Part of a small language model's weights: 6995 steps.
Each number is 500 + 25 x the weight over its row's rms, rounded and kept within 0 to 999. Layers, rows and columns count from 0. Numbers have three digits each. The size before them is the row's rms in percent of the matrix's.

# layer 3 MLP down (transposed), 1280x320, rms 0.0448, rows 684-889, columns 32-63
112:491501547525478520522509481527511537457521539480479478515508510496545536532510573477488501472471
110:494502521509490490544493485484474528519493474524510467524490531478552463512539516518535481507467
088:509503476546524502489495523511521448576489497499524503531455513527526540484534502521502503497527
086:501479502491527470486466493479504477479486487528508503460494535482493498501461550469496474552487
088:497493543513465491498509485514463465498495493484509526477472531480475508500490546495530447497471
085:511479502456483517504485525510480478453479528477542517485559540494498511531467499505495497477477
078:506508484491526457494489489511512451485487502500472482530471547502474513484489528509491471509488
083:471467454509491511455483492501485541423465507502499531495468530542485483500542481490477464508503
114:507509495491525462499520509493475530521522529532518468498490507526531451511501505515482494512502
095:407535498531504489472495528537504540490467487486470481511517521526421509507496513502479522522480
120:520528518454501552495478511471502508491470506514454488485539497523541563517483484510517481527472
095:484508482531483493493489506530472523519533505487498542466468501552490535488506514443477523518455
076:433500461510506443468458532503463501510505511489540518478487479574453483507480510470532451548490
072:459511532502514513438552464491480470492467494493471548496560494483489499498560509499527504533494
084:497477482467511496486517500488492469507495504482501505477516527543531465519492498512458532528526
083:517536486497535494512503542480504490555507492509520477488470550522470520511511496527484469500504
111:508456477477469523492518501482508496499509503490491489463473487445507494527494519525493479469485
104:490522513535498556519514432505488520498461512451501468481481481474498479477478468466553514479460
126:491516498492520511512516486539500513525535464511518506542512515464507488476496519478555509514520
089:527485506503481482491508512489485466483525531538513513470542500466544472485440466492509525484511
087:524449553500515525459487493496480486510503486492493493465495471487498497476499508554508475474504
095:490484480482529563493483540491508480508533474525518497516472465496453448514525489488478467493482
111:486516543510474486515442505518479507460486504495468491561505495449519521506504470502522517511527
111:532501554550465561540488525485539518479485458491476460521506497490481469468527522477474483463481
099:486461506533483522485494460493491476499494533467500484441465505469517457519500506501534495498552
105:505537466482533513496491513520498475537438481517533506506516515540488468530533501473543498524493
081:579498472457499539513493502466526531517542486512534487472521474559483483474557525533510503514453
082:518540531567481480544537543549535495486495513522460501547551491442496519472447535495506472560552
100:503479500501522566507509534476540515493471516520496465513479509465492486522539514463466486486516
080:530480499462506520495496453468533527504480479490474511558501466493515530482493495498507516493530
088:510484466515503493495522491530509515488518507515507524507515505495489459473546519473497511552461
115:516499482507523492487504531488526474540498521513547508506554516518512478486504495480494462485511
087:509510520500520506531540497516503519452502475482458517536508492504508435495498521527454547473497
105:504511497476495507503539493528501514499489487461506502508470482496522512470496500509541462478521
073:500544528509456495466509479470542484457490515490535504481490501503484512486492485486551507487494
122:505484481531488453508503476526545467501504484486507503524529531469491544553480486492520473484495
141:517466509512512472470483533541498564476528493500487487431482471516493481511463498511491509501492
100:483516493478464500508435475516492469513559521514469492511487533500525492510505481513477480450502
122:514537464532458550498467528486530480488451511532497444520547480436479524490526483506468533451459
049:540536495514504455475531531496489482479497481509465483498507528511520523497503504530484504544493
108:508525550456532475495498468541466521481479508520513504488526478518464527493470490469474519514501
091:495514537466499540514523503492464480528483526491486487481473513433541533535516516477510501465501
088:518509484482504566538514439475523482499516502519502505490534477496506462450513514522518518466485
108:480472519462513441498510504469480498516493496532497520532507518494509561500504469551494498529514
108:502505522573510470484491492513499521491513488475495474468504486507521530561481510514483528538511
097:516474504521516540450517487463554531532513504506483520478516486550499468508513504519496509454481
103:501496492497490498524504519518519451511510464450536511495524526484488578476499450491495500466494
102:480523512494521500499516527505484505466483511462496478468480506503509542515475507536507481518507
089:545462479512479480558488549497542476463511515498499537493508481494484477486475507514484488505520
110:490494494495521516524481509484526486527508492485510516474524493492525489521481476477504519495496
093:460477494489503478466522479454512521478514533533509476536522526526509472529457439483472516486539
095:490532467485487505487508493513472507528499472483506554531496520481487504482436486493516460497538
103:518477491515469506548508521495512462501479515502521493496500513465470561522512472497504557513519
093:479456476509504497498488518518515490502472480496455453483502515492478489507496496483499536497517
090:495526467484468528502482524522531501546486514460512518518494521506508486524448489518489509501467
131:482520510521529454530474516517509509585517487446496498541532501477527470530460493490527485534515
101:497483556515494503498530441525494541474471483507471495495490511433492484503459496489506523491484
091:477467510505481469500535468474577489516504525490513527498507520518518463492519551513502521508543
100:508474482504571473507523507507496481515498530523507507520496507517530504521478463512480522550473
087:471506448470503517467480508521512506458519537481478521506518463500480482530507481510453464505516
082:497498489468520510521455569517547477565501490553466489525497505477479502513554498494483500485468
104:523514506482491461506537510485479468489501460451462484497473529508510510538540521529509504469478
108:471451484493557528520542492485500503485520507453481487502488496479508549500454498502475554495483
101:476517459498508486546527493485445469478512514542478519514537474486484491461488503558507525462493
096:514500484486533529551494550480488499517476492512484494499485477474500470486478482510487471502495
101:509496503493492489539526485512498505455482509466509477453474523437478525459527510514529482484526
123:507468496499494531493498518468516498532444519515505530496496517487561492539578506484538530474518
085:507530527540506516525501516477515504465490493516470512477498495480509488508498536454503529467499
071:459521477498435519477486530473487497522527447498545466473509487562469530475478494467456496495513
093:503523450488523531511509490498478547492508499480538486461509501492444512549479499450480453545505
091:484505477530479466507499463503480486499511526503503487539495507541507483443493493479507500493496
103:524518539517505509505523492497513521470528498476526480531532527447541498481548530476511473468525
087:455466500468530482500477502512474507467499512505508523450515493542516477506492491515453486481473
098:480504550492495480470507467524482511460493482515510547469470450533499509526498515478522482511517
066:495507491511447538477493518504479519517489497502521529490489525502505456493485517493538535513495
088:476478510517483479459474516548534487554466467490527524484503511476511516547496482533514539493533
097:491515531548512504528524504540498479454512494533468507529507517493478517540539518480486546496488
124:508504535517491522513530485529483494491445475507462488484468514487506469489498520513513469518544
110:497514528498473460462551509496484491493463516518487498494474525507503495496445486522499492499475
098:481519534536494542522473517493457475501551506494463516476455517506539480536514520467528492505497
074:522499500484480478533502520480482516457493529485508518533510465509455480515465503500500472501508
085:504523475544510485447514473513545491497505521465493487516522528531521480444488509510507503530468
097:560515487514457508459505489516492530492457499506517504488476484459501518539513526513488499540515
114:481502502504471533490555492534454507527512516516467500471554495524527497501508470528499510482506
099:514512487513485478500520512513516484464505514506525514488485498472523471504497503518498455469511
089:507503502506520442519500481522467499489535508547488498492559494522484496473531530541478530504511
071:475506496504498480567469508509474497517502469529529486485525538438495513543469507511516496458522
090:489539502554495498481523530510435467486507530530472474446446513548479469512506483475526516486522
096:506515486493514480526526418474502550525505520503513526474505535521506491485471484501517536537502
106:531547561518476480536498477492504481507485486475498475506489535458467495509509494497551454485520
105:526491517470487555514558463474532519482477490481531531534484514445480495468517483447512494477484
084:468520471480510464521510460526461530491474520504463505513512515550451476499531498514478514504492
093:530529510524489461501522479458533476492477514505476465545503514478508495505536535508461500502484
123:496511476424470486495509495477510509507513529502525506534512535546468503529533494439486509526540
098:492516476546464513527469478511535500550490536467506477489475514500428503518496508502535467492466
088:491516520499473496554499550506477488558515498465489465512509521471461478493503481511520455467513
090:510511491466491501477503486525516496496524470504506513524536519549526478486469522512486504488502
083:472510456504496492455500511545508507520519486504499468507510483570463464497491525514473543531502
090:492484546514496481526489508514507493475511503504534480528482507464526532499506520550509492532531
102:500507518521491509522517541504504490467474483499486520503457498482473494511529473523516448502520
095:485505473520533525483500511567492526471456495513504489535474505535470486514502513469496492487425
101:486485511491480537539490463512429574505520480437490508474510482507492452529479504487514466512476
076:483488502469517497520500453491490507528504509470535518483534487495526526506493535520476456502500
101:478530548516495560526523465472504479516479509518527481477462466451479474491479462479544529474504
100:494557457524501504489525467507523514495460525511453489502541529561533509522491516514492557480464
104:529510532519520544507543530515485497446507512483509532538504456495492459502502446522520532509492
079:464484498499503486481486530537493505526464491513527550529539559516540456531556507545465479470505
080:484465505534484513503503490474481500534494480499533489504490512534482462488521499522540494541542
098:490492518540484526482481511491464462513504481525522499482509532474500508480525471533479516487483
101:506491503513481453478489499495500449502462500506475527539500503528452528494470503488527494514492
095:486590517461487490484515525527491527537526515504502495535517497469487477471503483525545531541480
079:492485488526516505523518517501553516484483497474506498492545498489461478478558473506444489484509
129:449553459489512483469507523469491455468537517508522510502502518493489502547495500528526543527498
094:480517498514524553463455533528544487549488489531480521484530501505570509474553529495530498493473
131:498518518485499509513521495523452521511486464499527504539514501496538477492535489498471496481529
086:496507477474547481454502518513531529518471487518505531480523509514500491551500523526459521496464
110:484490521504538511507495509542462517473477456479487483520501496515508455476512537485474466507477
100:515508496434545501547543530512494482505503494526496461501482469525508533515502474526499498568539
060:530561485500473463494510472453530498484513456468455483508517501550506494507515500515481493530489
094:470500506549484522458495531499507507485492531503505516523540480530477519475519500523479553500505
100:509542481466489502515503506499566467489521500515576508512481504513486492509502475473538472476469
110:515513523540476506538530479490508519456489498513513459493509482528514506462499548486511519458515
082:425524528495473456457543479461509524481523509453536480526484515515467496493499494517495486553460
098:520488493460505509491520528529504498505530496515492505503498491536527495531530438530483530492497
088:508505496474477499566474479488482478527455486489505472501442486484479502515509486501490484546504
070:452510494529468524473495452513527498496505492515528512537478505536496513535507478476522486530511
091:500467523535499529502493437548495524476506513514494479457507445492537490514532500521511515498534
098:492481532507515521482526510475474493443482537496539519538474547470508499541437501491516450516533
106:512495507521557501454522482507492499489507440503486481519480472501489487472514493545518486518506
099:460507512458478508459519503528501476524504547515492486534491484507529472497528486495512522523508
113:507507488497461511498514471483503529508471479510530465514502480486526505467515486441529447496493
095:512501515509497458508477532464467513511442510517483508532526458508536505548503516497500474517501
097:513506543519480511500538498526481514466489532507503524505499496463520450478522516504471518508505
097:539539468523502495533452490471503552488515489469462478511468512516495462442495475473468543497516
070:536508525567474457537481473541516539472511503482510497499514505489527487496508489496543489483459
127:452538500544472489515474522503488503557491531506497483480469490495470506487466498512503492498492
101:515480500513530501533501462509516506524503528513502491518508515517473483513499554520504500484476
094:526570526481540507465532489511479494495483505523493489515498426501504520476508527530497509506498
086:519463485481536447501493454529487469471471494522492488505496512506489491491516500526531447517448
113:508525557529479490489488480528471477525442491508505494525466536467515481491474466520526519535493
109:504471512481554487497491505523504499478456505513470543528480510535463455478549521503478442503447
090:485555516546485497520555469485476492471545492478531480491490532519518532468498506490488497488560
103:516527542527483528491503487507537432501571487522514499443489478463491535528520501488511504493534
101:481486521485534509522493505489481477485518524511485519471540539521491479532519539506531501448541
112:508470525512486545530486472490497557457496482501493486501483491485505542527506539452488478504488
106:491530492482470534510578484481456509477543499496518491495505531460504499508476504519516486505476
058:543482488511500489510523495510486502482532520481470523513454488537517520499528531489526493485532
103:533467529514503526513459499493480494500497486470468480487552492500557504477520499510488475454532
099:490490501532551462499479515489442539502413497500506505521521525512461515492522548511541518503521
098:530560507528527495533531461499465490504519495449490514498461494514491488488473498477522461472512
089:505508492493499486541524469476483462477511502492517503517448505492486524501461520528514509507531
123:497550474449507492512516430547483534523540481521507508479525490517473476508549510530497493521506
100:550468505495531467467490506519473480449521529494517490521520481520515457491493509456471499450501
096:490502528462516529484467544534491465498512530503474473491496504438491493519534510511489492486482
078:517500492507493463493484512498516466491498477509471478498493475499495509519505481541480456486509
109:499485520477505545494532507552503515510495518539472501531483458436530476521514477488507504457457
097:510470507488517434550521470524525498477544490468510525538492507519505476470496494521527534507497
127:500500545443468523486472498497506487496472470500498493499494543438455481456453493477542466522528
124:475481511507536537473492466506491528505536508512460546500493493483514471492493484518484520531491
098:489511524504518503527532471557505505476479501459485499481479462499485518532499524449492524500474
095:495503473497537460517495521507462511495480503550501483510499490502458498493532507489502482563470
122:500503497493512545485514466494516484503563491473468520478543529518499500492509511563560503483510
081:495484473494491534498539466479471519519523483480484514491515521560461476504506509539474514508514
131:508515506517486524485554485468493477497511476487488489479439505488486505508512490459521499521539
088:497512501509482510542518502513516513513524488479502465506546502451527538493463473462452513490531
111:520460525469556497491498540496535460476438466487495480483536491483472515508484481517438506502487
092:526489529450481553483516528507504478485525491510487504477526481518494477491536495491471458469499
102:491518530468477477505534469469489526501492550520491523452547485509526514514484496536505521488531
116:498542482497503458552503497508517469549497503478466512503508485486455499470508502472509545500488
081:521478481508504494481466491511469498511499477489481521532459476526500482463476524498558524499498
119:480503546523481497532487503484512506536465503474489475485509522477493514467477499478512445447515
085:530470479449507466502459489493491453504510543479518533470482510473482475439520507498503513466471
077:535479493457518506440530523524476509481505505462452499544519520551517514507516504500499488481511
105:496523511495536529473502470505541522527497509520481500485476483504451498483489524489477498492472
097:472502472513499486489543536504517485497495530502531529518515485530517502519536473521502558511461
114:502520526519484482476470503481555482490470496469528467474503482516499486532513517518487519451495
097:508510487523495529464509470512542505505465474510515511547507496414521570523507486495479541481466
091:514505482475500481484541479520464513492522458494461515554493507471475509500483495514483525520475
101:497510506514506537533532501503521518520470462493451494453524493487470496447531529466468500493478
105:533500468469486499531469503513492507527512462509492526507504509543551498460531469518489497504501
067:465510510522511524500490477505475513513483532459476464472537476543511518534530487505512534524501
097:492499490538509483470516513506538504493547472529494494504496523546458484498484545533500530480514
090:492505468494489448511528458535492457487495533538490499528516521521488447501507530538494492473477
079:500500503492491467482518480511464484530469515479525515508524480544493536456521513534453505483509
109:489503529468457489494505496515540519487507515531496479435522480461478463481474506512578505485474
092:473448500488483491481488523529523482463476492482465504487464488447499493502524523487497530538513
105:503522508512479522537487479474501528500504485493521507546495522505494452520549486495510474485523
098:529486518501489504506437510476488487520516448509592498488523485521544471456527455538500451476512
100:501476499512507499509495505479495478519470501473483464463468526509528510502543539526476506516506
091:508526505479503507558500534520534505510526487506506513475491524460531487498510487479486490466526
130:461500490501503491475502457459486555471478484517508480558524519466503545513527515470500460494496
085:512556496514555519541527487556530542534469483516478483484526472496536492503504480502433510521501
119:505501535465542534466493514503497497521473487506514503511560490520495481466525504497501504477487
078:535524473553480499503535522487492505471471469505507483503481492490495488482499501487497479533490
095:520461522469522479520489511502502495486468523502496478522469465551496476536522532483491486501490
093:494537523472485500486527478513517455489471492481516532507504513503555526494517510478489493536500
082:500512517465469534473511544492475484495508500501507493501546431502503505460513494481504505494503
076:468511510483509510498517531539516460561488456478525559552505494482476511509518494481480490506493
088:507496466461483448490504490543506465426504515483459515503495517463465511549504553530485466495495
125:521518488486482440553533512525480466486540488486492461533491565489526506523520506509496464477512
097:492524498473480488499521485535534461481527488496497486501491469501483452493465532528480458515491
128:496508534495506500527523500544504509449499470509503502482507541529546549470517483488492503504469
114:476513491490490473549500489537440508467513504473498482525471470527537442458497483548513497491506
078:450493507485488524513531494527507477511480498480533474522494537464532512529512500456460497479505
130:511538502482510504529506476509498522572485484437490484513507519490491495504504489505486536490494
103:494490481458519508495499487520535476490535530515528509505500477501508499467469541490538502541525
# layer 3 MLP up, 1280x320, rms 0.0569, rows 685-889, columns 32-63
117:566456486515507492497520503496538552476549522521509488540523500474492532494497531488464496511508
093:525490521448523554505498510471503522514502524494512479441498510418487456504464484476518481460469
097:513533529515495510499552527511484518516496477502503497527542493503493471482559530492468460507510
093:515537473443504472501539550502544492488513485481527532521541504526509496471491516509539505503513
100:526488487498501448444528519507531530493526534498524505525527476497505496476507499499472488481539
072:500516498486504490513486524528505488512464521520513509509465478513527446504517468510475501469464
072:503509528522508432529533493531502487519448524508477531485480451519523517485539499483497510476488
112:512496531484490504520503487519522501490516525493488498507541495522454496498467488470461517496450
098:484511535495488494490474501585505498464423537462470478512507524517446523527532502485477503516452
108:506476537503481525525469484506566519468548496499485497477529499493465492475485462483502479513500
118:528521508529514481485521498496507531471495498485469498528516547480468493486502490513453420488537
094:515483480525552501470464506464516546492487553529495505441496535510509485463536514500465500529531
089:544483509473549530484491496527524525510462535480484536479512524499500509488495520490452487506479
068:516520512544486501515432528533505498481496467498492482500513518530494497515476521487510484528474
087:504472505513505536510480505520521511502478511522436516473510542516446527472509510487442502518461
106:517483532479502530526487524529540453486468518477495504488499455450473493478465496507500519502499
097:546477499489505524506514493499506496494487534462489528509486526479508513487489547502488461463467
108:509497499476535540536491510538491562414473546501481483515519456500459459474513549515457498544494
074:503514436456473472476522470479504512473502500472460509519514494523480512495556542458468471489467
102:522508527489514454505554461502493485460533502495517538541509514516486521501492503443498532471453
094:505496505465484457516517525506523530513519479487496467470483488496527554511511552497518494525537
121:523497550478509490503539544542514523464473528480483515502534472499476483514517537450466463495476
091:542540536509495491527475512523558513446520487486448506506515485510476462478554483496445535540504
103:513486485444472541534501501519525500494516506518489490528481509480459538476536530484526500511508
110:529491514522513476502514512469542502441520499487499503503473484471497519471494474499487493465531
078:521549486496491484526522495506512449472478493497497507534496467509510478510485496515473524518495
097:520495496553475498516540517508513486494515504502490493522515453457474493484517520520504495528542
095:534477511485513476501509499510538479510447507492481472470503472464485516468529517496490494498501
090:504499482503538494512508527526470512498516510522493526470533532522541487506489544455497491517498
096:518528521489467544496530507505496536515470516484509504539538502535506468477486509474510439521491
121:527463540495536465544477577538557501534470507483430498460526518496501491472536511496481499526505
075:519490541491512547479509545479524538506521491528485527551490486517495513460531499458485470519452
114:511500513523507466459520502503525503479449474508475470497519504495472488493490502434482494536539
084:523534497487506526513516510532518467498450512532493489470505477479494496454511464500484485479526
115:520491516478516495544487489485487518456468494443492488538527490489495465460472514449510495530453
135:518518492504499544534483462506521524519528501457461483514520495489498461490551475527459473491464
091:496510476461512521505558491499504520511465527518489483515507510492503495464514484509469472536527
110:536488488492497509486511530535520506509484476513500486468524520450521484506494543516445473454457
089:533489516462482510533448536502513526480515462494482469498489497484490480468498498522480469489524
101:512474536515491480494547520482491536520481505450484487522501562503510534465504525487515451537541
092:505524464488486487528512513501497467535511481484480487548480536466514491514507577534502477481484
091:521527565522470513502473490552480480444463497507486508502505486479463498503501470454524494549467
116:517479518523531558490457549519503455490473497488515506462463477491499492474519481537506509508461
111:507511478514506492534498456504504517486485503507505506521526519445484471464504502516485438511498
085:517510510506539499491476553520511509501508524457474489522480469519530514509542534507488526525474
110:516568506442550535507496557510520472516474494507516513497469508485506496449469476541521482480475
099:504501553458519510490483465507518515520494518547479505489518505495455496489517514450495497488447
086:507458555525492497512496509515505505488483472487490479483533496487510477485508502505522493498496
096:517554492520464527511484523503498455493481504512523497519465517492495508453489498513501474483447
084:501543477528523526525490484581483503508477525513514521475520510502504504490497528510489492511497
099:509502520507485541539485532524489487461431483508515494481486534505457494526532524482477460496495
110:508485494503488525464499469579543487495502527492490508512539498498480466515500478458503474498519
104:508533554470508536462497528485493537526477509490477500531493458517482499472455494457467479536476
093:534536494501496500502515544478537512522498480502483552493545510470529453526516502490471500508496
126:523509495522511518522521552515530517469479518517488484521550488473503494466532565494493482506481
106:522515491479486501491523499488515464486541496482501504534533472472470536487501533495495494486507
109:538499516493486504490496479527493449462508503522506503505486455444509475476490490487503497472524
105:508464494468517525487507499520535518534510484480476498478540509478524495511467506446517436516534
082:516528523501493464453564492490533470486518520446486501573487546522510540488540535517502462474493
084:499505494509489496475508474469494505465502513461479524456521561479490447480465484495509486511499
103:516513480510490552524523516542535503520520464490506523523507513492502511503525561524496461498538
116:535475567522500514481512511480512543459514472463481507534477525515499511478496475484467481504530
096:526488543490501482505483450570497534474508508501487485526487524484458486500498482516506524531484
114:528504532511516520535479530525524520455494521523496513478495508507480515481528500501439521542476
094:503491486498474520494480518490509489459517490532472482462503517477492460512470503478457464532526
121:555524506463502488492480484500530510460461520528522508510493506488492520500511492490486503515430
099:502464505455512466506465514524528526496495508451518506506487514505517525483525466519511469514503
075:524549534471437498525482514516524490500498455544469485482492493475518490496491486479503489495497
097:522492511518515458524511486526507451470542486454506482525502477530517534541559520504513508468485
092:534509541484513527494458517484514506449495510473485490479536543519507480516563483497468527505465
112:526499504539504522481552508501522494492490516519490514479496464498508482491509517452504458511521
070:511463508510500498504508478531502489549496543506491498453498523502514499482508475510478473490491
091:500467502519539560453481494530488480533499518512469502451512485452433524466504512490481519469481
083:506488502475510510502487519468506523488496522441481488552543503504497464480468518533464478550485
086:516539502498486550467479516479528523477527498462441505465512517503507555486509477515424506489506
100:511507507500509494501485467529512537498477515504471520499537519487484459471532507495418455497493
118:526502487498511460513588457511529467507503510443494501503502493501452525483517557517518477488486
119:514477494483539503513492500502572563487474521517491517538510471522487542442497506455473513488444
105:522517483491479506519535526489547539451499519455481504529540481513511506501463521523499472475502
083:562497493473554540450541524482519500476532528503487526514503483500517493508511564478481493502480
084:511532491487549497481519468481514489510528508477461480531488493515505480506527551519489508450476
100:523497528505498483502510541540534495499521532467476509489544498509502463522466485466475520461489
113:519480512508496541513509465508525528523466488522473493495545504468472475482507514487524502517494
084:495475470476497461488493542474534479501489491484472506542495494495508528516468525478541508524488
075:522536515504501491514494507487497508507467537452481486527482519515519474483482537465494478507490
075:496531497466497493489526548509517499500508506501487486522539466505522479470488477483467492461497
091:522480487501493505544480496511488477488495503529478470491497552484490513450513516487504506501505
083:518490468532523462472516501495520525491499515471501541519513517520492512488496513460491486488510
093:509495453516505511523519523506512461488507503483465511520528471452489481499480512530506474528516
112:526500503508518501494524544544547476453466503529509515508485528522476475496511467488495510517513
064:520502484463509511447515477487492507515525487471505501565522532511511474466509516494524508500489
102:507497471497479487499512489527524475458543501483482508490499503458528521518496506456526504541541
117:527519527501536494473465446497543527503518540502499507488495524496497522497453516517495486545502
106:508463509512484502493510529504510527475529496530466495530513520484501528499481530488490508532534
086:496467496495537548534490479480492531529484502497467474484476448521531467500494504486483497526508
102:532492505486496536477486521519540503458512528498457523516506499490499524522480502449480496513504
092:516453527496534516507520510560500542495488557494512519518509461481468464549540551522447518459454
082:513507444517508518524485509505522480449528522501498534552529453468519483506445519559519507543529
092:550491555514511491521496515520520518511470490522498497551520497499486503432500496521475518512476
106:506475479533493575503500507519511546472487526503483499485493484487499508479523502495462428524505
105:503534458544542504539528487476489523506483526506506512525504554525473469487525532517483502468426
094:514514513493488541482455449506483508466470519483489499502494502508503486464475489529432517546489
111:542496534499528493493522521552527530499485527516481510486519481468481459518495525478487479458482
086:511463523468488495545465540473514492484505502474506516466508486395473483485482491489482521527514
108:515543514499510520514482524574527493436477517538506505504533494487491490508525505482505505504466
103:541489494501538485449460528510520526500512532516510516493551498485481491495510500499477521482509
097:513488504516515513464479481493496517501504533491489492463515489510516466507511544445489492444485
088:505502467506501512516520513522503471517494493507504502513542466472512454520515515517494466528539
096:526478522479539512510519477498489502450521511522478497436514481510533482495515522490466499461482
098:508494500514505433506540518492506518463487525489504518514526523505504504515506510448506483508479
093:539509474438531518499521519531505494506465539492476541475520514488514488487469475524506519499429
121:529529513464508539519470531507506473484490485490494511519519503491511508444509476548503504511494
110:512535550498508519497530506484492524497475503479505494523542516489459491530513529465508500461510
131:530478543505488509477493524561534518521472496469470516497520471477509533522500533492505494477493
089:492502471485479560479483568513485504520465518449497485511503539493478488479490498555494493467505
099:531492550476480521529484491517551502495484508487465483459540507522508511481515520485490511524451
102:528507484508487515489471502521538505461531505480478501494510479497502499471503483532463464526480
088:548525507500475512507503493532517481498523504502491502484536484456517478530476550477485473502520
072:508551503478491469517528495513503514476503486506509490532518440501508502525512540441493518485507
098:534565502481516451524507513501527482490457544514489502488481529488517473487530513478512499497502
111:509500497489488522507464487507518529478530511487470512533490549512530431449512501524489506499462
075:497489498489467498478482492555490460480498521499490477483474474442482484545479489490473498532519
090:527498534504480515555516472482509483521505491489475485527482502455465514491448468472527478462500
095:519543491509509462492480494538535482466486482431489515495487486482457499511470538523517489502471
078:502545525488483465532536475490518529495534476484463493562531497553498479504523506471458488501492
103:516512481490516495527532506481475480509471531492490474442522506463506494469506505496487499539489
102:495500525494482512514488489547489480512455497477474478512499513464504470485494500492498479552494
106:514517459485484461509495508472519494457483501493481508531508559507493452485500481497499495497506
095:499489556514487498482488501544465462510464509467494470477505475489492461517529502498518470523515
091:525530520535485536516508487546528522494484507489463484504474482521505491485500510513495512501454
106:529478504493530507498468487533564458504471522472480517491529504489494540503501495494530498489463
110:512487553483481510520479556496521481509500519529505523487517514457496473486537500503500485508504
109:515523504501514537502514548480519501479498522497509510509497480491504453494471500462461486543514
084:497510488464467513498475506496503516504500493475484495531520487519515469509453507525468489506484
101:535490507446507538492526503514534493451517504509518489483529475483534475503510491470484528525489
104:527475507523527497495512507495541499480497510494477504517493490512479494459515498525464487515496
105:522503557503488487494495498502511526488449510521460511524486492499442466469533527495453488512507
083:515491527530520521481500520563533520492513509480501501441495458517461515501467505483446495461492
099:523518454488500473513570523508521489472515471465514490538557503497490465488514524495484463492487
092:511476508492492485553507480518514454489500514467480492496491504496493478472547544486514500506463
089:521492529485534506507507486485514481486533491510486499518515475530512536518530529494518515508515
097:512503469453496493517516529483523497518482500502505500556517557495479496460527512495506484512483
103:522517538463532501523505535487528494489499494514492500480491458482488515466485497483498477486509
091:543492487485491478510502451495498483506457514473482505542501514481518473447512510496478465519451
100:514507452517510472454498504500498467484483505489519494525529530495499493470494513492501485536485
090:525487504508498505504476466484532480483487488532515507460506510482501437498517509466501515514479
103:571487517485553536515485552546553513520507523476452523440513479452491486489505498483478516524481
105:513521469500536526520511532491536461465502528514512523526483513480532436524493479515478523488496
098:509524463529475511492469519512528490499506494485460503519522482476516467491494502514466515531501
092:507483511447517502526491505508537512495500511473515490498488473512493492495485488495497532493548
111:537496491495534481504489497535531499484531485437508480544518471482487542530493508515517526531465
109:511516493489472452530522491480519475497502527465514497529483502493491473481478489506439477518489
091:491554503530502486539533537532472496515496504491519497523524446462511467498492492495501494478471
091:497530527481484473508501515537486480473469488559515502526488483453470472509522489470525487515479
108:524489539508498487520453485516533521465512510470474483482491490492448518453519504497502512450496
080:529516498490486482529486516475510510517396526501516507494467515500459441495503512478484448531485
104:531477544513512486535509514520530490499492495516411489474546490533520528503475510484481494517451
116:543508545452515497482525534492540472466453494505504523565517476488460506493503482493507512467492
107:525491522467558519499468495499507506484494505455496503465505486483499492447496515506465492472502
093:516500556476513492491524487523500507466511484489490523499506484480536511500494509480517526512519
112:553485533490504497537475493522521511468472486487470474502512466470508502482518490526493483490500
080:503493460479495508564511555530529492454505522518504496533520446485498496517533522503487536528460
113:510451503481489509522492507487504494519521499484495463487511496479524485501494594479506516531481
095:524482467477503517546470531501526520528485552474458482459525535472516479460512499521488492502493
108:506496520503512490493487518519477514492477501458473500508499470498438434515518480489459506514477
091:514500533511524518513484529479533564511420544488449511474524483516503496487536540498469502526523
101:515536475519512549497479483495501470475499522501530486500520465468487501510487509463523506497511
095:528512542498500489550485558474538519489503513508501478488500495500503456491532523468470521499473
094:508467490434515537490500505493520528535542509475476482514532476496485457472556539517533455512493
103:530539516487498491505479479477529508491478512525460464558517486478525532435534518505509480503473
090:518502499476502511502510493522476517519467473433483498486521455503544468499524525500466483485509
084:530521499491495479499516524478512522511512529490509496575513470502526490496511486535438472530492
103:532470519499496489493448488489533522454485536492481499550513523488499509462537503497442499539482
069:506560495492482462502523475513505492459511499501497498501492507532491520502475484488443503511501
110:517489526462516513508462501532541502506459522522500520506481522470536535490480519475501480477490
098:535446544491542502483446509537514561499479569464473507476525458506519497473541511497449522521513
099:512501469475480485517495486489550494451508527509484512497500520473431475465548498512487497489517
093:532476516468486525478505519493521490453496507477463478484536479431538459504482531450516501522516
100:511483489452487476536532479530530485520490479487508508476519503496452487491496485516519460448482
086:498486502504469545510484568521524504483497502505487501497496471491508479496474544521491516519475
107:528470514489534484513527477479496517498473505502491478514466493509512523473508519503523499484507
072:510445552532524492543478494532530513489489485508502523513490483512470528519494499442528505466527
072:505511457510499458508480503481499537496490507506489513524530534504461489467459523489490477479501
101:523500529492484454518467495491523510457504486488490501519481535520503472487502488461499549455476
102:541498478485463453503478496471518490501501502462507494490489526494501496497479514493498505460474
109:506535496473463512538462514507486543492457500519520487559481503504471460506546556471481461488506
106:539481499479499474491505550517536523492526504517471546533550489481550524494519509508455481479515
105:526502528510533566490461536503544477488477524519464503448513495480491501452510492529505511544451
105:506473512493483506533490464498535489498470493469470525521484522483465474484482523472518522491471
100:521513494489519514458499519499535488472430491505451489492507505500495461474540516473472476494491
103:544501474487529555473543463502497497445479531490504493450519488478510512506485563483496473506540
123:502489494509529521483459499524503502501529476440488518482527511481475500491518506491461464503469
096:515489475503487450486452483491469546540469481474459511458548537503510486476526509486465491499516
083:536495505496494499465533481496496479471500497470511467523475485506515493512499514516501521493524
102:520536535512519512546493461591541505484464498521465485520467511517466453478558514495470486475477
098:493534511501514454463467518534552485517491514529519518485508499483501512503525488449488491501494
094:514471535536523505494480495508519441509491529483491492488498499464517510488488500500490510510502
077:527525492536499497486491463535515483500498527534494479490534480512530467501511523484485540528530
132:511493523505496495570510483577496495519470494471470496524529504501433509493563519475488503494505
105:511499531519464488545499512510491501508490515466504485468554513505462476503545545491498485452490
116:527531476467507486496510506483557545523482504480535517536529505488480494492484517447423469461525
110:551467550485528479475531470499524504493533523479488505519480523496451528479486487508468527515500
095:527464534488578554487434518461530562482505491448502511444509510519517513462508483520459543497463
116:536508514473514460541496522519505490504520492444465496562496483509524514493541521504510497523489
100:511544534486529511530514498512546506508510527501454495461531494504496535491506519492500503495480